From a checkpoint of a small transformer trained on Wikipedia.
Size: width 192, MLP 768 GELU.
Architecture: rotary positions, biases, untied embeddings, attention and MLP in parallel.
Training: 174M tokens, 2660 steps.
Each number is 500 + 50 x the weight over its row's rms, rounded and kept within 0 to 999. Layers, rows and columns count from 0. Numbers have three digits each. The size before them is the row's rms in percent of the matrix's.

# down: layer 10 MLP down (transposed), 768x192, rms 0.0998, rows 588-623, columns 0-191
# up: layer 10 MLP up, 768x192, rms 0.118, rows 589-624, columns 0-191
down588 104:536545453548461580492471533521467473493494408512432503466444491485478495541454480558584479392522568505491481455561492505548530523488424504445538484469539342584454507551523461438521499479460509515421408501544487432456486451515546477511444541496392496530460527522561462475582517391487502461571513531624521484445507496537559588497497534410504516502493489544490528571567465507474520535509526499515413446490497466392459443423505538500546457521510535568486543457547501373708568585537576548515441525565520539456500580471487453477578458484476486561575422467381486491535529500548518532
up589 099:467530398466569469396541488487494523498468485458532504475479465600517514531410556534487478520527473536510415541498452475449519456518618562495482512496581516488530485478529405531566566478566517468602473500463400462513500471396429586519560577426403543560500528506541448508474518484520437352468560422541560514500508501460453513547609486517641526509563493432512537454457515453464609518513494535495453515504491455543465524527496538508426527530532440560596381453504469432437513486537484532551521506557418528443594504498535445482549504451423519418515518512376542469520534433500575551
down589 100:474453419467485403414513556511507538519476456521473529549526501629486548550518491558519497507555458574443507569581543418495514462310463480502513406549522497471477507516541522498473511503494479548439545403523472505456576523479571468450514418485474494531511501505506518458528520403525423488478564503573591508439581444431496473538564519551499477500438484496489393524477489523468490417488426486528487542582525483691565473468505493456507518584547507513601557512577464485520514566534416502447503497436519536507552456574476533464483475464339521497361504511529519453472430501461496555
up590 090:449478478540528476527440558482503547548474507455426475596538491590510455588454451473501430496440473479391444563548435542515499506587396490589455489493506476509409510550474458521502492497545440511565480480492521582508434502464497507628513398488515542467469583482492541536489553538561581495538611490548488484481496526563454505583411508514524526564523483505587457510469514478556546465566511562521535576516479540558530549567413449477419478546650548510444539468445450414535554505509519426496537496509485408378536571570447516466447564412384501435492512493552562528504483535450472415
down590 088:463500483517476521486595500493510579451486552612496574453472522573485468552535503539554453365603430524521565473412486461549520511440418531442544418466589615435518499512464531416521544543510468521489460450466479514512508448458487544455410546579422487493531504530354467533432510488502473485509514504472493389471467538519465480527541437465566537513523503453516451479521449539553460496475512467450452467550563370532532455478573543564378456496472531508494539570522553597471446566515426519475542560435484625485503541464472515467587413542501523540424521474471566555536480432405557535
up591 096:460420501534535418413438547424596492567538525476548491472524533441547512534473401484519468473441544631532411516416476410510556455564534446401567502483553517472542541514513606549508517477573492540520511401527560485496482499506527584435423551396512435506524520444507494528523529521593486484485558399464464518477552493509524403590544458526521522556462515487398499497532545376511463481538486533526490567480441440528505499494567462479433508481459482514389421559424449543460460585430472417536502450516497457516456455568451460535579536402580525495458551445464548488513464564488455560
down591 097:530537535486496457471558475496553389464472507414497474526489536450492391457487484586520480457540560453483445597605565526463650494443470501514483483536421529559500577526462575574557489575485499450471553471477574487547498465513540476526592574505394511526524518487538472562572571512460480570482481429558520482533571522491422469636504435482567606539426382459429492589571546513525488466483513570467489467488533476505579534552536496570379529511513547518458458532493538507555451525500532535478505496496572478531480588532489485467477509378552512525518482488545336539526534523483495436
up592 103:523457550610553508471522473469463548437486518498563499555566485407489517473452487423521597399463538595490418427523546472459452542494448501539529499487511462506479508485507477524471362577574472440492450515534455528470554441564517457533528536514502476556538471538520512465429565516479545490516485497405492461514390526530480446541443505491442565564518498463491470421556566510470511474452550584441441469480517527468368470505568547542552593509528540433578499480525517521545471462574353609505541526593522468510484338589496494483497550583499482486532631537488527497511393484516524430
down592 104:449511474544466417504520497496467473519506472459493480501527440621515484439437603491443531520460403459560504532484391550458494427569431440590474525414501451477492458461463515522577538515525575442489487555480518570477490464527502520530444475485460417495460433528472449436474551555490437582602537500562610540543527477478544583482545470458462556472478572484434614496468566458472459482504547463536508507498483493548517528557511438471530492387495558512474529478456423523558523501434634523475483443439509428508394520472461476554503368602577435410478521506654496468468530548472492446
up593 104:537378468565506415477440540575455538495403545448519488515367557487529452552415590494509523512543579518431573407471510455436490571476596498578543494475475562481511545490492510467579491466455582551551533478523481477529560433494561458445493545360544524540501527466513510582508499497502537516587438492538500535398537461478567492453550513549495500495553546466520390433491448503423443516492577480443490427569519610519525571559466562431529477477512521531516508472480448465540596480451416554504516393530543404543543489613495576498455427447534453438490477534422501516488519516533538490
down593 103:519501570426473548485495491407431555545575559447512475467574397430587454513512539469523524522399548433564535534519471475491511476485379561478511439578506549560465418561472539515519473506522488445431484544546469480470544434476507535521479478467742494446492445516485510452481460421441520527538460523442488367539579558480504620482629467482507470535445492527517488478560496492483550424440495507493484520468539613500483464316500464471508527524585551546497542500532484522509443481458495517477459475453500547452585452457521489500503518555545481512452572488498505553504545460552506562
up594 108:452476476562545501520508476468455489663496524520514464480436498417590531549463567596383500516588442504472592458546485547479558509442399498556615528548450499460523464484573486509468581467555478521488530518557497455531551508523563521472552530492469508610481493438485503484472519470438426554488490591485526493534541501464510396499515467510427529511602519467470447527498454536545425512439459458435557469614568508393442473519358454502508578411516516529520489488427525545438532490468499544510513385540473505526359475480486500490433562466498481533453463545595454479426504466572546551
down594 112:474548452439487515496512534466583475534483468463440522541514571473436567507469433554505460572556559573579525491455436565588533459517463490551489544527438378540438492468463524493619607585566578482442580499492442535533517474452453437560524518414421485466592480540459441527524508505529495480488538549454528456427465495550562437549485442529604480442535493555449528547512525436510499486541504567575464503391404513503549457526538477464439463583525458460538469601496529471590524606527485484570526624409514456568539436497569466490482477606446548554450507497415543496561505504486459516
up595 084:537521493551439450540421465501511493495502502572421479452518473473482533465437466559507525538476449558545462539449466458542501493560597480508491518547482461362598517551540537498522534496490519502479506409418494437465527506419470528464541346477697505502602540418484455515537495422403531468475452601398431556448431458488407484557414484556464523544536577490556558538576478512521568523577510485427413459539499545485511451447474530513444472470554508478561474509521557512511412458451456563543548497523463523472520449494547485475460583526539518568432422493480421439450565522451525502
down595 090:481452526457563496512470445494453602477479463496507498538493473510479443506460500536492513458529493492439467548524459497490547448469478515542452418508555491488499460495508645494431441524498470425429509518557463517563488559425509506495509464484888480507476470479502463464417486505524451480530502526493495498448448473540538504467423488460478555470516581542429475492493520428504458522464486467565543423498519500530476473508458489514572458480680568459507492504474423478457492509561494488502547466463553529487551467466496471500507395504367505505455553500465495478525531463506499548
up596 106:396478478561499492577481473478518481498487493454596461509429535418519439582458546508501517503516513463495548555481505538566584564489441569525454517528456423352523420540501527518534481480541442543483483502499498488440505427363517517465511444538504529434537527501497493544452510503498492491476496465452584585484450519436483502525486586484527546466397489451489570547562465508414503633456443437542446554452541574478524487630562568526511476568573387553461517375515469599438499417482492487566573484524504486452474443581470445533530500470430483502526563605514503543527642495509483477
down596 103:481524635548445526467499460511549508504524486554498447469482493501509520407538523509491508453510488403438501519494525457520508549453410444467530484541565592544520450501432485484515411513382529488593543461493475545536453496611624451506515495496433503539481436481473562461520600384543459538436424452467500475484630553488483557514467524574542541605505528505438545504510442492576571512592403519536483528521572530475534478408413467514539541479480536505529409601403433472464521491505492477517512529497422489482509570471482373449562419589465535499433607485535457498523468502436538549
up597 093:450597445474540470388535584552551560510511385436498522514515387543526561459524551512379600533508547430540500616560498386487565510576506452527457384533470553516498456573506493498456560586468539548533443464572485448441429530531479528489482503441586555538576522531518518448511478505402598530481462392513494494466470501543547450527473457467510570468421476523428490511481507470532450481507460534488590498524565452495406437531458449475479558471478451482557617433404472493501460506541525430509475529523534477550452531546472500498545500489587477496526485552464463509560424597431439541
down597 101:527513532491487477425567508532479584491503493519405492576464473448476441451458453524357508534527465441560400556524539462452507484538474551459497457434539508474529505515461517440538475516401542463468517444563504566427427583505523560439461385557497405497517505555557630506504535423434592554531520460496486453442460538421521518518459531536566554488394464515530455585447565488485525497417545459497558504524551517536518520515479487434507481448515586483476555449522595464557406518490460502507487456419460568486500446422599452566593395450571482476548460452559416530459560546469463429
up598 102:403503364441507500558510469444519539443456441474505515533525403534493528389503510468488549484534566480484523571454479404430501481578562527368514538502594476512478493437533524492412569466515542483527525568561518477467535533477500443454444496428523523589529545485559478459542436497471527559416567451555598460375511559478455494573524400483484473514489555551456453492467595490468552496496570441575455538536503446451511548559502472492474530549473468573540490469461455548444499509447413475433515540437451456562497505539454544462516567502572587509461596475618448545479524524380569445
down598 108:465457556457470472540448509405441507508512549526484489478450583486605458503564444511514422509466531526492526505559452427465516404477487431500485454564551541495494540495450555555481538605534522473525572494574516493495515440407533555659514507473441431483516567515541464577491425363479504505547512556410540555534505555516512459544516426576473470501452534510452542445512387507593512563436450527442422530512450470536481581527445554510567433510437491542596527535408463417497538519502544558454506523537401551503519544443593434501505538438539423541438517494547402441474442511586496457
up599 102:535561411487461436557466497519581606440495605500531469514600428526495459512438488465490592565422508416505475436529526477466487511581505619561432591609529557499518536454554477532400511484484517522537518464468502539475553410564633568482445528481469450521501516458554499533528600441481494435478468544486560427566504519537386501518517496469502425457498474484514471461479462426488425537511502466481495484498478449453529462576555488435557454490603471523573513499536503504527462481505573475575498524581637472445511594538609523503504504419431559480439495558487410505490551563537524445
down599 104:468517551551491482475470540516570599508482501512574528451524466588421536418538518574527454505494562418482524490609538509466582540550574508553471502526489482456551539521395545481474490423490492627497443532522506524507520507494559550469472514544339498516561512488405484538481540532377578502603545485607529514434435502642495545541424457557458418483499526551513482454498465523477576513530571520533465491445468541513477457458452488549560532542454491426508512437423507491536494531541518425507562506544535560573363603513489466461550500495562482553394471476527486516541446567438460429
up600 109:504492565555593508530526525568425572497600435455541511473466499466566497436473381595526662531478559512653431468521523445533584518519525554558482530463480468566454484501424476535452496465488474466517517572533484520443396481563428522425530448473520508423430535525531498576454529516524559523561500489362437538528563536472518474546407458435518496474552482544471579549473466453575508493489460505506545491451518426494485470466389472589546522419486510533532450473464547457352529424525522487498537524471532524531499426507520433497503488526513527535529557513533495564416428536569568433
down600 112:504480426521552476536501425480496654419472520463505512394430439508480503547482488448492548509512469393456523624457594549523487546549438545430517499562498492529517487461505475603495518500543548539494469549479540485464506543467561505537541422461459505466539505541506547455611548566414479624440485468532501500456516525466521593538431579482506541474565530591557458557551442494460516587401458480494486448506532554395516433442512448467473468489457626497400476449540566472589435586415488443477457401410477494443485580478442486484515527499470503476516491562544542428552538502551464475
up601 097:491505544481474478431615487462571482488552410547556497542462559505554527511469579585507483482523551565556482577500499456455453502455559443428501512511448503483444568560424485469311497544552527546472356480548467506501512542534481512560429552449429521481457491518507454528461613486493496487439482537544547495505488495451491440571540492456492555501476523470494405539475398453513504476554516583469557533561456526555503570489548604466483598497512515459496519452417397529452484418370536551447426547566517476531517597568454514517512454531375583470483537544528466497494496477442538583
down601 092:464501462555531539516502500466471430582414558506501550460472572544461434493474453465493521502422528478393587416455551533656488561467477603510441537445521468542533417415513513456561539489402491594599425518474452542559491481562531470479514471511434469479422483452494423517498425508475493476560499437537541511491504470521428565485566569472551416528559441531506565503469476528536369439439485411458503488450488505509485401480531401506562513539413513624536565529510503517468456484565473438557537531457601491573515540503506481532582533512426558549564437462576568490502521528528473532
up602 104:528520496505544484501453510483465401541571439488482403520466499500541506470427468498447484528511548557507528584515439498501444453541423513527484449542513510532538555460548422586499469466517424483461414429527471510602421602491446465499519568494498553432444465486544406552534608526483518457475541521495527525524575452547511484519421499558469401486501419431493520457536470500569525555531478476532461430496557471490488524454571488423482487459550432570537509533572625547450500574601547502555516542441435605455594489469559478627513474479550433540528403549449406485528400591446535575
down602 102:464458365492539518454519482525475476542579550493508433455517502450532547486511502479582563517631441518415461575553509544463554525542574521461517560576511520454548510515455586541459640494522491502354467549445492555490488535507526536481440527525554464484466432547504482519463543403504532468448516368442495489493497567589448482536476505487556505581494547556514511475441427643438569436548618462508485477569510520490471416510455451517536398559530492449509489466498486474503535459458618434521556448472600537533525479455422461464412395523481517488489541443525447471436504490534518531
up603 098:542596432502429490523524604447497607486483489404444468498606540484552504599527510493547502581584620478566459542376595429516534548473517481425520570506481414457474617451551545492546554522495460476450429428562558482425447564557527509504523515454486506538555455496492504566499592601565484538453556502428447483531382541456409527445518475443568487513520464433497493475527495489516450511528542421575595449526485489532474408474516477482457514463419489513499506400471503510509530399513474511479513471563478470558575543541434578486462516492509423538503525496523555501429483448483578487
down603 097:516543475460465472521511522512438632434511465531472548424515440514562522475526557476524579503454556549530407543577422542556554368498418566428608473515533474509373461447475492537498398514539526396476430588555494426586423519479488507512481535501361480482429523518520417551543556464567450548442556488486539477515511436554547547503471488491528502488517465559562524528505395448502482503471555610537458403504514519444463545539485489479499473482488609496531548531512609483602445474484551590495574513580612484475529528470573483478523465497544529486483512431517485472461547473458524535
up604 097:484484609576472613413505476488512501518482495533530516447524469568472557432419475396480538497533491483495500540517509510543488507598454563538576592588550491462419500463611460519488429449575488494443472560478498531569483417538469408550556488388539466542398499418477572475504506574514536467584479455635459525475556437458511548519465494443602486543504549507458570465599482547486545506481474486469500461433455507491578573534488548468405471519534486509482565471457475577491524467435501519546423465583558498455471575404611550490455533438504531461496392573492526434507539491513494479
down604 089:476504503450595603505552510510476515518538456466498525487479568466473449506556539435580586459521511491437434472480505488500491508525526498558503526463479499434531453498506576519405494382426551513402548430504477459578483554517519490577558555563348514385487654457488445553427457616592481459477484521556475466492404447510546457505478507428576503447408472481564512490438538499488470458509483559548461615510511501437468462532518468489492371547570416533440477495433524515461473477469495556598615562543524454561478558479468511496478489536575564495560500455524504522484451529495497413
up605 095:470556551379589513512479553509462541470493471516518456519547460447566500571491552599623539453450451500525518432440531562519557504442442455458536477468503436398560512501568560539490418491504543376473525491368483535502492551503490448566508535530460487520481535566354550552508465529560419491494517535434549513461486406538511468504531544433557518508486470489473507461434581509459589499512426478550394446471484477527444379520423580605526533482505522497466483494457512576463488476481471535420554576479545480447478484540641437462462447502502513508595522431529444523531471426432521520
down605 088:474427441554500528463591477440491521436521530563445491444550454620410426509412513440409461540421598547591525485491502539509521559537464458483437403455409483501476515564424450466449587546469481550494508546558584457539464480509460485438502431548610528539650561487455507440484445603486575516490500465541520494556557426437438514422497460468466547571534496506471544493517577498521413498526521526418479497546475436470503494416584505447465463444466549464542450531515464489603535443475438502483452412480423517532479555520534504537509505456518553503451539537453524460560532554611445534
up606 092:469532505490548509505446425534500585557574486457572383349504460487475470452499476535511498500425488543431524469551540425467468544515553511519532502543462481461388596558613430522489511647572560533552502374492542525550534512464516563522550450492481516523429502460434488451534500459412461430530576441556475466490569511465558515481476419552533526572519518474520600467467499423495500415517473522568466453471491454469475577433469459489548495573523464523445405548498529608506576517512519470506535602507513551420484409517521485437459499509491533478483458572515429502518381410454553512
down606 087:531544532515626417508467495642408361546448553514553504555433510526498532452551558376472484573483476469527505531595513501468499503525413503521547411477515561534586439437498522516529557554406455518484434531465398456520467581500442452542489502487440482442540570493461511534437550556541471503445438538427473567562472571446436496442475591532499415453523511533436466512495535497501448441425453492437478496488534523532532530515491481583494552450366451472516541553582465480497496452466523482466576560465500468561488635469568508467513496458446499507526498530559503531536416601492494429
up607 102:542569607526525558421518466463484506569468491442419493532430541438515565469514372464493505495466484456500479457453548589541517577590579517509446490580472551473459482482519460600438525496405521504477480483492566523502505546493423483489452502475528491509456511491550393529532459548599565489522434481493542534488511521469455514449510621432547497596566426507385512419543529424402509540547487508509432631509495481470512403449559560408463491509511438544618474471479486468516477475470504552518444514414498421446503495482493596558485507532501520394435491489500432558533443422433584460
down607 107:569473489585498445594488538534590470533462376478547433452556510492437442523522478500435555553495529501509472364524473519471493526483416524561450557526498491399490542496500407554526437474488495518426509460534539477557517530522471458608508557461496468518434565544551509464558494513530389541432463535462590505577517510574452482436375490533499446535557540462534579460569439514433564464478521346580573526494442518441626563485552482471513509576516489480489464520484520444479487493407527528557463494497498491469467426444549607493453474531488507490480620569429464468502438570529543522
up608 099:446515511456389469419576488501454506461516498578444497505446550497432422548515524475522537530371554478469401478463524511453459529558535424511446583548430425495335494514431428505504434464445537605519523506482429494467532420564551457440463499517495576409445441481498464470526483522439511499453422453490562536474459470482524560522475485443558550470462478588448567493490540467485481484663490528467483504496499524495442430523542580521431477455611549583502494549523449525550594473563538490487594644566560478519567528496572517531470547484487523498527471550535424478553539500473523503
down608 097:547533440601492527468493461482441482449390429505540534484565503417509426545479471506485483510489543419522550463461491483533511598417435470562577393571450534491400505489509573475476491550590427448499499562542589479584566494598529576516500474509632539567554489488467535433494494381465419455528568480533515487573569505503429430495481493471444494568599547399442553546539439517527520601530483500511530420548451499472450481459490554523539481477486573557525485569511519400533570504507486467553434503550522493577547494445489390565533483568475510543442411548466520500506466532526544457
up609 095:639522541525548475510526606519577535474530290501422489483587548511495546561417460538462578511556520463532456443477462552459531450415488424502526588511482517435444507478451481513485492473542496448442452604474647614452489548509425481518482474534473558472505540478477536501619516487526430511575433476555514514501456512513474519521482525524531531477502475511448538512403524569468495556476416483586487524473455428504586476522462569573522582511478550458442461457445456512479421443436503386460511466576467517561535588479515542493514512493466494504544422502507491515528487516399467586
down609 094:538513467522513483434477482443431570441552530570546530480376453503438509550508545514524637438413532511503527507515517509504458588585483590583472585483517564533483504476500562527490520370517539476429511512433444411511542440538474625483495526533483483529568489473492451506449582518604508502503478512450469567537583475536499476528527492436520456526510458529495530538441483595541464496525470600502551447523499540545417458510547500476496464435481577517435513555517571446492447492502571504513529593476631444483499455486562413483469486502394388565516603515468535564547471424565444396
up610 099:490568503597577497485543533631466542455520457527500412446445555564609504471419425436534519406477586513507502508390489417402542540514493506490592483500511552399530508464481551512575509476470473454448464544526510438494504514473587519537498526436533561516368516459455432605571533551495553521490416455510567579540438463437475500499504512501498437436561380516438463474414547548447434467461540460481483479592502472479489461539496475454498536469551530478492417475487500562495595531569473556555554573503393533563548525558522576416427513523530471529502471501517446540471566501475472436
down610 103:493571525530502574510461350448490410438514536491618467546552462529500406448432606440449576516495534526443485542452560451470630546412541493545506473557472543581551472506520501476466511539528432506447562528473564518574465477572537532491508541558449535454485423497527440507568513575494574457481448518459450536430451519445516486628422523484532534460476456536491462424510478492571539426481588584632527491440572575481477477476520463485559467508482458519514552423568503447513503590508485480514539488380572540563543479479464488512411423520521545446478491503589530508426435469517496486
up611 099:372496509558566480481444559404505447521513495522518607608429558368543494557464540489489517508515470519526573495492536474493547509563494498412513558488494375406508413554580535438452506558504543517503463452546488493552525520544433524515493579431468543507525447462548490479455578491390597561503542456456461501497532573487465422510530511547506566488476437459457531491473473512515411474623503490461488423499507483444560562525507478444466528472511485525566568517499503492584552570656480537513532512432438502491493575522442488529431489411484473510481473499384376580559509527470579537
down611 100:497481508547489517498579440571508458514493444489487426510509491537494524411463529442507552492438512505482418463507527563457466518549477526476478545595499559464489440544615546504500539535498486532474553432593524498533528524504478499493521495432533464506502463538487548469494603384649483477531408428570444584542547601472551479528445501464405498520476571556632473530617434538515480446517391509470565572453518575476600421412431493619521527408567468484496461436538459523473578531485546485406568499465477527466481484557453474540465435524537516557561502544468583499585511553448520522
up612 103:491539510518518473519500451443475438467476517485512536383462464434597583536491570493499555543500442577507501471477470437486466522520482492448556512473436541631545438484546620492472543555467569453468523454491495580501406449563440457510588533503448505492449473533593479561445544550551510601491460441541554441437424447457481435501577425505488555524514445393526540501442474508589522552428465528468556531467575548484454422503510554459551489451483479546537432482531513548562436454480418560574547486540537461559503466552489438492476409460594437526535363547471476518525616436496431550
down612 108:536507444478487590528484536468470469526494473468522469515566440521519438482492463462506567492458481529564500499468471545494440428503480537464434536501507534465431424500550583509548514486555510483503489555518483428404466422564541489451517486528603484503544551518498412499447528526343481485596515566503472407467531542528540489503600548546522486586404557449570417472524531400478472469509507491533484518551485468435585518590473503490530433410486598621476454559524463574499375490361543532550445557478499539519421556470569455430547518351532510549467543510488545587480520545501440455
up613 111:489485445497512428557492431537429526469544399451531444532488488448492445420585482540453560522484450507504515412545476406529558541481471524624411427535417440463479505547545474532442497508570541405509503483527567515577593482535522505429513493483509519548426499423561559528509523453491589587548535432519502486393527495519494579528496482425547384389478531566468527484501380476559474469453413444583478497497523497562397423537496439550509521529439433487534533463494532530469544542519438456489430519485546441509548492528492569489362528468518447509447482514565529517539437527496370543
down613 107:460475423512459454468601389539495605473515521451454463525470512484515406460575470584482487551551538460546500621563535569538476571459471460513481474494516496476427504556504463456527405494533510330513544488532620505526597485539463458450509482485475438572565507547581572456495447429477540560424580448520484609483463477553478595484491532440414447363476520568485528501573473467514549533430428473599535513514463533488452552523551541560451502456500456543503494490549537528474515480428555468420389511457499496442526508428477476491480569554477521525474481588495510571460477492563447509
up614 103:457516429501501470591506450560596441528493513411589483553474530576525519552512477442483426330483472486449500512459570523487478477453544430386441528517476524525502436466586506537521546570440553437590502533558469541546485491538510563505531479438499495521567495472486437590522492482406477477543502522396468469470503441499546503572474530468566531541493566568486500384490480568358525466534490497411490566581469542563456500530519412468527466402500478584557473517539515611515541501458480486537444488476535526514503435531554521552539484401529405540538474539524458487534495452636417546
down614 100:528513557536480544510542461543492423422413489547475533550446517405468554522502576542404506561463487587390512546509512490480542486519433462548552534505533486502493440476438478638431540590599465523422588533500539429460545556507422472460450529537460522554565512514524402427596471497460417529496583531554484447486467554475494482461497522494387484543541434438432506520502404482562572519502519418574496470479400475488542534532551531464516569576474523501416493508441499430412501516476424536574461449406567384535472531493499548509527560548528489493437452562445527450400518506472523481
up615 108:525480469522517423520502536525508478474544538455468505519513489532498482501382453515562611425491576484547428560475501500476485495427496560484442548621530432547464424564525543522555466483416522580513529442507469556528493514456524492620400559578476481451595518530507413645503446467573462538520476512546506528406449445441507533596501405560555395505527510484437530457486522552522461534597526417398545535552479533514456497489434458443455551523515509526466442424559523510583511559471490564538510461536446516533504432435535448573474514547579463511491437553467594449605468514452452553
down615 096:570459544501416472476516502462477558536540511542390428514432423553505502405474504560544528443593516485461578431510504434488537605461481608491560439523505505467451538489472536591579515528575407458342555479469474576506533510463527514477488452513494487620413444521469487515412418514437463487438576473439502519510608504393520474450547535474414596583527542556525514506494544552516473513457499453501501430431498480570515498504538542539490433450497458490460479495545428510390496489471503474508537581425552473522412491530472510419424578421474554513530530463519569583450549508514520480
up616 103:495486403517431442466458555500483450570461488481510495429363517449513582461575539473514505414458502510478542435472555548606500500495543484465474503474455555489484416432471562494505594630491483567545460444447519455484474551509527471464549464454474546529538455493517435558433409536525568526501531496541485472480523425577516562470457519495513549448515491537531562481515489481535645473600552539498463527499550542460476535501571510641509418512577542508421446496502456527410467437436542493571510364553514422469445378541444543615427471468505414478556497532510462536535470453501539492
down616 113:484565508422577482494433499443433482478534585485506575578529487477490534558447533548423521480599502548595523458497498569513488522522550531487518557474488490519436402521486408448432548457519439456526495511508505523441505627547441497562510517524600502440529503471499471446545500458492560483514423524458515426502547466563530545508404509484456502586560499449524552396585489547566501457516517470556546528433602476539380532549390537471523443486526509601504552505524501541489459458496485448493533500482519490410493435399564437500510481522423505505473378642550459511477566464517365419
up617 092:513485455508381489484454541516542497409522440554539442503457534481468494522485449460511522453615424426461536488452475427477516457533455409527536551496475406523460528566543512476553608513588625522548500467494415550535522498489440448448501509531530481525457470451547446494468438529482618464549634449567431459589542545520542595509543469437548515490410417528582485486529574514566501472543523431535447521515426527515420527439544509458445516614476504540449479543519525542451586448472484408502554405516518522497434447481452486524505512600483599563502474435450550441576508481557500528
down617 095:645565556556490476517535489519459293510526566544596482526546524440602450555475560524485551496492495557502507433450566490497445509494465441493500423516493520528509371500499390573426487543470487465472510478552479565455539419489471454450426483519455518473461511472520472477554573525511586453469462575595489557512455530534517544531478502480553542447533521504463489479416458445485539518547504398561505617374554510394575522357409553413534444538438475476470450541488559537513501476476475486476536459480505518406451542504535483454496477463508601483515492512500471540500519456482494445
up618 097:509492499469546542546454565445509546476497452552459563429497437436385493481459471554546452443478502403457524543616497437462514525434552462518496429524501576484487491476492455587461555529584541563422557415575529557422465477464485444486472567531560539538542508497560580581388570377442542530530468552503587448509515498478435575535489460570557491490454478490484504492471429566529559536486550595469478519577566564419516490557491418467474546431452426483537448494480442559507521552544474406455522471472575488494500435516407431505600561595437565419577480490500494491545491513502483482
down618 094:555494530532510535569515446558531419620523553423590500536454498509476487540451463566464481469552488410479510480500518524532441362493536561455416502524545498441542436432448543546416482527486507517438529517548568431598508553499560519537506526562413451467449447539414594434518534512487442559498463422474550521578506526569566524504387556491521408419543528547529459511461535557488428572592595421460488598501632500534501522547497476512543413538550499514477507511466443497534456589562494570562498524518456525520560516477549481512483492552496490555439538456431394534529422421495502536
up619 101:472455539553417492479581528433482403472523559604455466523454584468511547485459533478493392465452483522524484424546452555524624506639532515485508446521548503497452561518501558451469394517509624487592514462523518444505561467572548492481515636446563462535501451483486458514466540482519500474442410526516510471549499518420455520511459467467467477573575449575484520410450559494471549539531476509490421437530477404521531490568478505510440410453518451437486564485429444560480494504441431459475565569561548474506495435463536475445508607523571571616479510518516400490598494501516544526
down619 098:502501451508464539543511506479535511484442545548576500516554520470453434521491492390436539537482496538496425529458542592480534533468590496695537444554461437580487558443489599497456426556528524432402476487491505465528555547546516466488479463415589379535482499462441515476518542501520425533499470507563405470560467516541450511438427566443549653455534518540550500537532480479569443539524520506433546462488436439412494566479472448534511549627544554533543509440522426440518487472440473455514477500543535444525540567518549575488509498419496538489503555527440468562550478448564393537
up620 097:457422500460438510522531511421535583549466447535502521490547428595444537573451479510407475418530423488513504539604520525480564480445489559440496400484565552505461464558639509569465526528410465425511424424441526522521450483442446469470536559539472558476525505466556611506630433466480542390516538495528445492449514471478356462484532474568461513475603441473542414436414483563448504524516453447502539568443551538444377475459537529526520525441497503459558477565549516553408529488429516522518538502498563471503458506558551518462457419523453510462495450551442507542477517484509449498
down620 092:509493527463488508407581469481517363476564569556482545478473473447469452557502548485426563444439446381539509553561503485586501525484597502467579551501500504544480499514482500481416453521507565543471622483442574450536424533568528487488428510600357498500549539501402533508487570569467554550489569517454531447488501505426502521465519518552587417449437546533424499519501519428509520531464508370485527485449480527496510446490563478512531544438574661587537421474412443513505547508487498550494486524503444484483506544498525585477452563574536539539579546458513527487585541460477531555
up621 102:533463456440474484535475436526532494612425411528434506523544485456554497452446453460487568469509529531478530466523491413445583397560436470472503490540511449524484491496523458539447417517466515503404498531530499475528368530497562446543453437521511557477471398519496520541487588507579508658529479534477501557594493415475463474418537498519398412499480520488486508425537450483399491548565538480478618515469500501515488456496541475479530482518499538553441529469439497538532491483472481408582361539457550430571512427569393570514444476413452450485520516500527546526563478618504565557
down621 098:427515485482453439576457481486563495496500536486475552454473431548552516513560485555522560470518562560592552393473437489445597452490594503497466502414462480535465551630532430465522464563478438480471481463527565555452506509549552584555508442446533511466463463421487561504542421496488584479507421484435498467520447459541407502549557520477594446523395477572587473492448489532524520479525532571550544623557529443462513527565539451571441578496522497491513499499554508481429494494529534450402527455475409497446414482506477555523507568671525498466447500586515472473424532403537463485
up622 103:438570569478523530487451449583446442572439417507533486421480489510576513438535485465488483482526485471502493490531478537539578495463425503428463523536467491523521453486565482432603468422515514565487642548537424436466397485563548391472588497501509456419572508453521548592421520417519527479477478438500556475476489518485481422513415560517479504547575475439498516453511504470501490501484585554507540524424557537462472487545439503458548441490485515552551550490482519543451511497449481565539462360444433408555563491544626473610549498557440487526483485451413548537538622590476515457
down622 091:462500598495534454471537558522515435532505565482503469431513492532486475453510550492428478460586437504505526504444449397479595390475474525552401471604473448494429513534548511489460624536595502512417470482527538536536489530436488426497518539475357522412487458346579481492459519482467401520434460538548558551562522492459470573532511456535578538541502520487603583488487515516520463536466449612406546473458453519465475540557502471528470561604485505414432496439477489505518476426486467508441512580509575536385471491405484441544495502559460499456543523512484518526541521554534543429
up623 103:502510410574480474626546483492526565575460523530460532420456506438508451557440461502540429492508502527448499591414523487489504531550518480478471517485456449431461550449515562478518497556464508486586472599500570535560503522576508552518531573476582509560565460431544421512411470472489499465523466453508527557480434502548566498429544561469620480416417465466462369503471561572505451486537416538509414639467385533424511512480470470520481478588505550525429359428552546525526556479502477468467464461574487477499462596500426444469493545513477538498451460539475440568552467559503554511
down623 093:507502489430490433457575616501533451523521533547436646515483515513491503545489488477454573475447546441430464518473511537414571593455471538486493439532461558447431466517534446525479519446544482480577438546512511592475414375539430516478468475488400523511533485497503449340579584455485432505444498489506553490546454503536570504479509571436510504504549404554487486471430526517554601522602581539493499567513460456490515537534580511435542498485419562488440457466505487413491490432449548463496537486495544536436521523487546519478537541570525462524459555513672473567591547517467547540
up624 089:485490545551556543496486574439546378446474595546534487567474438439454437456445436496486475539527594521545473534550496405524480535495546507532454493460465492487436456527497477557466417595515563492467501557455549626535466472506542591445620529469518516481464523546473508478566457511445412527540491475407507500436480583559429527427559600541535517466461487446492559404509477413471487515615547489476562494617483487445502446568436572419523485465478487496455486452440451597603518537544475509486564407480498448502527486581517567514461445537483535549508544474464505560574560457523597454